python train.py --n_layer=8 --n_head=6 --n_kv_head=2 --head_dim=64 --vocab_size=8192 --activation="swiglu" --positions="learned+rope" --rope_base=95700.0 --qk_norm=false --init="uniform" --init_std_down=0.0 --lr_mult_o=3.0 --warmup_steps=200 --final_lr_fraction=0.0 --seq_len=512
Each number is 128 + 32 x the weight over its row's rms, rounded and kept within 0 to 255. Layers, rows and columns count from 0. Numbers have three digits each. The size before them is the row's rms in percent of the matrix's.

# gate: layer 4 MLP gate, 1024x256, rms 0.107, rows 0-30, columns 64-127
# up: layer 4 MLP up, 1024x256, rms 0.113, rows 0-30, columns 64-127
# down: layer 4 MLP down (transposed), 1024x256, rms 0.0924, rows 0-30, columns 64-127
gate0 094:143106136107111149169165077076155149148167138119075142119127072108073152148105075123086171054146147112114107111164063102135143099141114132119118119137115138094131189099091106112083183123075101
up0 084:125107161119090125066166113120124116174169117113122122189125162181151112143110127116132055098090165127110103114095171105091142138102153101168115155143088141130159070078175091147118153168142155
down0 096:075086130152096179123088134112119194088096113123133104141129124082064104091110080143159096144116107115219108116161114145135106162134158132126124136100136200117101095127070148075155113143061105
gate1 097:120160084180098098084135084157139071158120126050099086105101098108170142126119142115102128075140094135138164092144089088150085181120124172081114171134106123170164125138097148101133145104120134
up1 095:104107181098140113150179171165067138150114111124186165081149162150098145079075119075163144157154107163170148122072118135178146111120121125140111095069094134133111170147076080117079118113114119
down1 094:117118110107100115167091095163175123083123201178078126166089126123102150091106119143051168136154133114091155121111080157086227138099164100173171086112174107144088141112150134175133109152057134
gate2 101:093087207108105132136146116154153076089102138105153143176129193097156204109164144126198125086113105076151128197172140131155089119149107132150110161066102167156106085147080199133146119125131116
up2 099:107126110142064077094118218108142130134069113079156126087112154124156089122129081082111084144161133121137130115139155179092161115139141154108131161154173068071149168133136196140107105125075124
down2 100:145167104146161131149131160128130148071112081147108118148188113139130125171117191153099092151138172130093142140103115163153124174122097118163099103164094116141153093145126109163205158117126097
gate3 096:126158073164133099116177125131120128091097096088205096106109068163145099138193206162146153109100138152155123132172181173125105153121155118134156080122130162105101093082097122123183149085136092
up3 101:162164115085071135101203067126139135119122136140081091132210136079137111095156103132133115132111115108135133120138136105105145127137105109103111153182123094175114181127079148119090063195078148
down3 100:118137061180137170149102151178108103138132139126121162163113106150150156130115119202105112122102165173198161132114118135185130133143144149106140133149117199089120166157189102111094210036111108
gate4 097:129089162153146082168142073130121120115153122101181141181179077109139167181120144156138113133139131137159153123151136069097127130143122132058114127039071093125093100103124122110158123129125252
up4 099:127137125133126118138179124103114131198210121151233183135103150087128157105124125083079072145120112160107131151161118124175163154184129124155219125156109117120129135190098111085157165083100128
down4 094:115124125125144127118200124107151115138112162137103087088176122186140131117148117104160157122066078140128093124148190013050159119095132170170082165131096139168125127102178162156126147132132156
gate5 091:087115134155128075108124102094159137071183172122066161117144106118157169156163100136149088193182140117089122134172135116122066131207167130143081151127115183109104177128134169136115149136118133
up5 095:082118115182095067078154122076145133193107155146117119142111143172132137191063042166069159115097045093075092155151161135149158184119103118110144123087098121158166202144107154070135137114177153
down5 094:123105068098129119143147103129111145127098080132158062164168198147100114147055172103202197092180122104141157119071086126125093097108113126138128148116097149093133087087142150119156153076126155
gate6 103:126133076118124128177108074156099164075116150120135103065124145076084138064170110182096143140143138118137137088152100132138148175131144117164160113076111128182125091105072123180116146161130130
up6 096:158100188138123129147073165108122138123175117132097150088117115148145128127091145185156151069173104113125127128146085126112133138117142116140142129065109180041161075085080124108168204088103127
down6 097:122164090185144128116128090178121168085144203125113159159144156105120071087100088104063189152122116110159076100179134144127142172078166125170184165105152086170146182125176121195136077124177151
gate7 100:148194170094079129124083122171140066099110153104164136143159129133101103086104136121120123134150090105096113086132144116158073185133087120157089145125188170144150057081084159104099120149123115
up7 093:085093111134158113036140106157135119183161168081076152142119111164126097183147122140122153085167123125115175098127102159120131108104103133132093129154092163143141147191165184144101086102205156
down7 095:093115106108164076110143149115107130132136134147127103132165110125120109137173111066104096119131094171138159185114108170142198163134111131142101125120133165133173095094167137191133175158161117
gate8 099:203134076081093157072105056193137094146101122161111157057087154114137139094152107129155145130178116082149152143137139115133156171102062139108139117154148171126104090111190150109151164196176204
up8 097:154148143170119132108105170154172127125108133118123131075142169135104110076128112144128127134135139152082132061094185072130192106180173073094110109070091152146171153089178097157058159123144133
down8 104:121138163100095116148063176073082109119151135166123138145156114146122089130144115124092131068126089108118085146134059103134125140108080148155080191153078130159119152116094102180127123089132124
gate9 104:177147129129062079159111091109146090141127151159105122134113103143087078060101139100158097093077133084092113101179125155144065127195097138078066111166124132152078065154144109143100113106105127
up9 104:154162131136142178115114126145139121114108172086158091072141185122096126116129240162152130125097100153169106111164068158101135129070151146148088152140096146124114149130079113103070155080166081
down9 097:146100146169119168155084090098137143159093130135123137155116109125105105112112124115117078134158137133140133138128099117161113131148115161115128089106124126124166143154156087128143121181067149
gate10 094:154135179116128133188160099174101153135098142086152148118152149118032124163092123103118131109070078153148072101112129110124106093124050139134107128083149137128171121168162162147116137102105160
up10 095:096134189080084110120139171144121130110131076123130120169072123160136123113150120153099142100135155073101132111118134114151094097079104130091146108154147156112126184150151117126132102092142138
down10 096:150140123121095107139113113131136090125164132125133134166090140126159088057156059134127061100174131097136140144153063084099180159114156096180104120128155106063107064142116121092163136117088125
gate11 088:148126158081194145082098134070134111118109167153088168105150089143143092189093088090115098137206084111126154132118158148079086143162150161130128146140079082076149194125163166110103129187130106
up11 097:170127083102181075178130147120094059163171136110118104143056071113084090067112131138095116115156130123163169108181153143123058155120130096176112088133157126089083168103175125220110163163141206
down11 086:138132159176123132119120141120173155108070117129101190148151145081125130072187130113155111031147171144137093115077114133131179136119085158073153113108126119157136108122083171150157157116101125
gate12 108:158148160127102155101089097088165135118178138151099170146086157123110102113147093155120150206048075121097101124128130138119077125132118104051137103075110132132103189077146128125100144108137148
up12 110:197125178163139115155094115091140114139146156126104102182115148098093080187121156138131122180064116097120070147103166129131101180138080109224185114136127167107105172080166140150144176082103138
down12 138:099136120118103105165167148182086102117071118138163110117133071162170164132163134102126151077216171157126192122174115119114198111130182186086098172136141120152144052178104155114142086137115138
gate13 100:080118198150142107102086154156118146131112139159096022151091071160139166141177152142120138114121128160066150189153074160160166112141125162140103134153140167086135097109162159146148090129148164
up13 095:132123162142171116089133195113108126121139147115135098125131113137100105114158109126077182118157122165141101146089130082167134170129153142117148165145079069122132093105173107172125094148145094
down13 097:112142093113078156159099099135168204196092150165106166144180122141131083137103117139127083091131157154152089171168159142133115107107078126127122122136133120111141148103159082066172102149155088
gate14 095:141130117109123168181094110186138218183085096150095124142086103106170166151154187068147107164146160122098078125146163172103120194111074126099148181109132160157150077120130104173137112190152121
up14 090:109175143171152150138179129166124145103152107124091127157121104108154116128165094135114097154108143141173110140207111150140119183156171054121080165114099069161158163105160127151132090140111126
down14 095:124129028127103109070141089063142084095128104147132184138134117139087094142096089131098078121118093137126192165133121123147096090119112134078171075111114118060119126160144146105082123108158080
gate15 090:127066158155115126122196141167133153147112126109118086190098104170120199085133139083094112118140132125153098149141110127116101142081103109150196110097092182137060140083071091116124151141128095
up15 096:146101159112136145109125140197125070098159194119100127145185095166162068168196106078142084131134122153150158096062104152061175133134076080147071131108110126129121139104156135113133167154209129
down15 082:139182084145104162141156150087131135206130097111144124162111148116104154116138074118120169086099137102067127173123139127184138098150177161074112164154195113155105104125132117108081148144075121
gate16 096:167127114138130058083170124081124196065160189141127093125164087161170138071145180164161172128155114105113157125165108121145127137154130164115145089164102166109087123122106139103167184143128123
up16 099:133113119107163105086156059165116136141160098149106137173127137137052084099069140196095162121101132207157160109141179148115150116084143145166170134149134129165104140126129158131146151140134146
down16 094:155184119156108158131092184079188118107053085186127130107124122140099110120147146093131113118131175059113121152068101160124128157098153139116115148088084152052141181162111101073142100092089153
gate17 099:152138123105069195101095130100167091101072092112157140101079062198187122181141144115147129105161094146129135155134082081164105168111146098144116103143135107115184136148145072142145058138090144
up17 095:113149113112148082146150150134111118173124080151114147118138138175154108078118180084172119158134080123088124126079148132100119076168095120102116111155136157093102102131095118133155091168137119
down17 098:122180102200173161134106152084134146142142183114211182149183091131045137119099148169106137069185078174126090101135139077123144051127110101095107113141102173130087127143135123129082137118133134
gate18 099:132186160205145142130132097171097134105086099190116114094099121136182139150088142150136126098133119129121125064141115063125141143141099156156131172121146103113090177116152104105135139124116191
up18 097:127123135149129117153134112143085107134106094125082153196170091139093130112121112184148095139079091135139099135141081096135127148093122123134183140170097152173215112154076112124146094155076156
down18 095:116102127129167182078107142169171117114125136139135161075064137174169163123168144078137165176183139085094129187169130118134107045104162162077124165149109113094096106125174133161088129114092061
gate19 099:148125156147125099130095098162162122110158152142121135161117106153178122142092096134094129129095191085061178149105100158092092093178127117127197139129127148123210117173130069136105090121100134
up19 105:123136152109132186059141144159077114108116162118113126120129077136091103111148142115139165109127139113083153122117114118143162126150099134107150159081193078111175122167141176114116116100143112
down19 100:134166038176106120118120180095138124143141118166072188168126136131105094146106134128114150146152101158143157137136127090104174100114209164144080172192094169095121150081111106105086104102165098
gate20 098:131130127133113101094115096148152186101184198135155162145102064162140202164131131178094125136074099069106066102145199095115152130147194113089085117135169110176130147138109113111145067174065089
up20 099:111114119136151177102114120161136083122159097149134157155202128084139058111183120113137133105182096066129191141127103133120065128147121169118066129153137087160127124108098129101206151075114129
down20 101:092140093170128103130113116169147131140145111143187118118102113080171168191170138115060119146148151123118122111072070111083140117117098119185168139137112122130144133115137138180156087166120102
gate21 107:176146131186115124123108136137075090145172119171072104115167178142082085138087131146154156130109115141181170175131144107124152131192146129095129115136027093103097121160096107098111155162133111
up21 100:104116189088088084171156131161128111131069191135148114173162110119158095176134145135115182123175110098131156116127119137124116165089086097124182115061074140108124096102121153137098157135169122
down21 103:134164064081046179069141130183063156166175162163086113088132154165139131149160118137102157155081178090098088128150105130133177149112109169194135158084174100106077181163116140063145124115062110
gate22 097:176127111156140122124162105135143122118052121145151079120061182131164173097119152097122116092157191160110104092110107070144124098095097107100147162143121130164102090145169065107155147110152082
up22 104:168108139137124197127093066115100105087079157119154114096140118110144061116133173109084146172172105186112130117189043138133138111078169113132142108132124105226090087158135156168103107211153166
down22 103:085115152144138100172113119118170162168229145146120136132132098114103132100149077095131118104121086142102152151153196156120114174122135085101135109150217152070145226146118116203156091132112147
gate23 106:180090138138122178115154096138132084118162171133092089112081127128076185138118116121146038109111071155158129168187074138127113119150161142111101118191144112085069158124115139163114118129118190
up23 106:098152097189124111117126144167095135156122189131157118163141145162127125146102150235125142159089150160106122165145086107097077082142128095130169126101124156154200148132059119135142116139127131
down23 099:194099156121166112146175157139131151143121133149092126095157081141186126087142106119118095074108138156121127073100165085093119129155135165128116129042126100112118166148139088099098188155074140
gate24 100:139131209098133127132099073091159130115146105150173137140140108127163125197091204101108115049144158120084097167142147201148131091069113097141202107109111090130116172099109136134135115175065118
up24 099:117089185133101135122131114114121096120133148182076110115131134110129142137176132094067173126201179079152119135139086108145083082136163044108068090129120122102159143150160153180152118128133191
down24 093:126108116131134043110153161131129138161099106115128139150107138116224105104114118143137121148134066065119118156138128108143148105144175139116131190139114092134114141152114118109130108160093106
gate25 092:031152102106108146151176067126134090116122143158140060138164061198123142162124143105111112087179132101125150109165124139116136131137153103097091168107129088164086112102088153106104117092112113
up25 088:159123153136119082081129103130060123120123164132158131152130120081081111132093150122125149136097213093159150134159160099138140123145128118122114078115119126133085117184088141102149137130111138
down25 083:125116209109084174228091113122103147123077166099104179156095186167141113147126045157154133091151121101047096074138153079095101062111099145106227114100066151212123135144153146103155085210150151
gate26 100:063116119083155101085147110112149129161150153077116124164110169118131136128144131114212173128095089161128093198102174108146141135150117126178167128152123147142134094064114095090121151109162160
up26 097:146129121104140171099176163106102100098092050097101045164109125135154164105124104117104119121162080125125097142082148137144159139123102137080125125152160170174116146140091100068139125186166090
down26 100:173084076161161143149108123123116133094169158135110177116121142131155098131095167154104109169137183132097082129111122087124125100121130122085061097149125157152139169122143116168083054123146082
gate27 093:109106163127129116168097188127113144095132135150182119068117146163125178096112098084161191142100178130127097142139134165123170169124134107113119103137165204161179108126177139167168160058102171
up27 100:051093157210115104122157129163085122124160093089177110062089061168110146087167084148169175131156141099200131151154173128081093154144125107111134058159153132178159190149145158128081161145082109
down27 098:192088106115140109124119134124118158144157157103111168141209127140161145140101120149145131101136187123103118144161120106124153105123131155124122169118127145136178041103169126128159114090126122
gate28 100:137113138112047090153091118128126155137131159089159112150154172112093148151122122174099148096169121113115109129159136099099144130221193167137137071159204114159084113096135084133107146176092132
up28 101:079121115099142221127142152084134121112144092158160109100087078127116128156116151151131159134155095205081124135131116069121137179167090111110060142166079084079079184168076116151138135134143149
down28 101:158122091140148167134159039101085102147138131151119072062133110152124115091129158128095154088091110113124121130121149123152151104073153114163182175141093108097142145132136114094096133128142127
gate29 102:097175120089085161144170100123087091180067087092186183101136178115083129119141160113162170120163121131123145091111141157087106117145149141137155148074144136101076078120176145192161178181061115
up29 103:118125120159134173134131136113131161093164114134091107118126167059148183146117116123128152154102084095177082157084100139058143089142101135108121147073161119161137106119175158065131148172114159
down29 100:131146090108101141194141100148125087086100131137109117122155138185120123118157158157114112095131156088061144159105179092157123150111112144189148120118060167098135182130133136184106076162162131
gate30 108:154132209116179129107160136118123110141154116090087172081098121160095142087143096119152136093106126148226145107139089111168168142124082139116111107118136108150065090134073139144086163156153092
up30 100:157195133127100107129112132154096080092122158163148122081128106189148096175117070170159162147171092160162145090130114109125158124130168074164056155172120118108138142177152094122106110109097124
down30 107:136158156151149144121129119130185118119136134035159135148109093083150162142180090147143167132108098205107131137084176150140090111115102151060120119148139129172074140073093113136116187118155116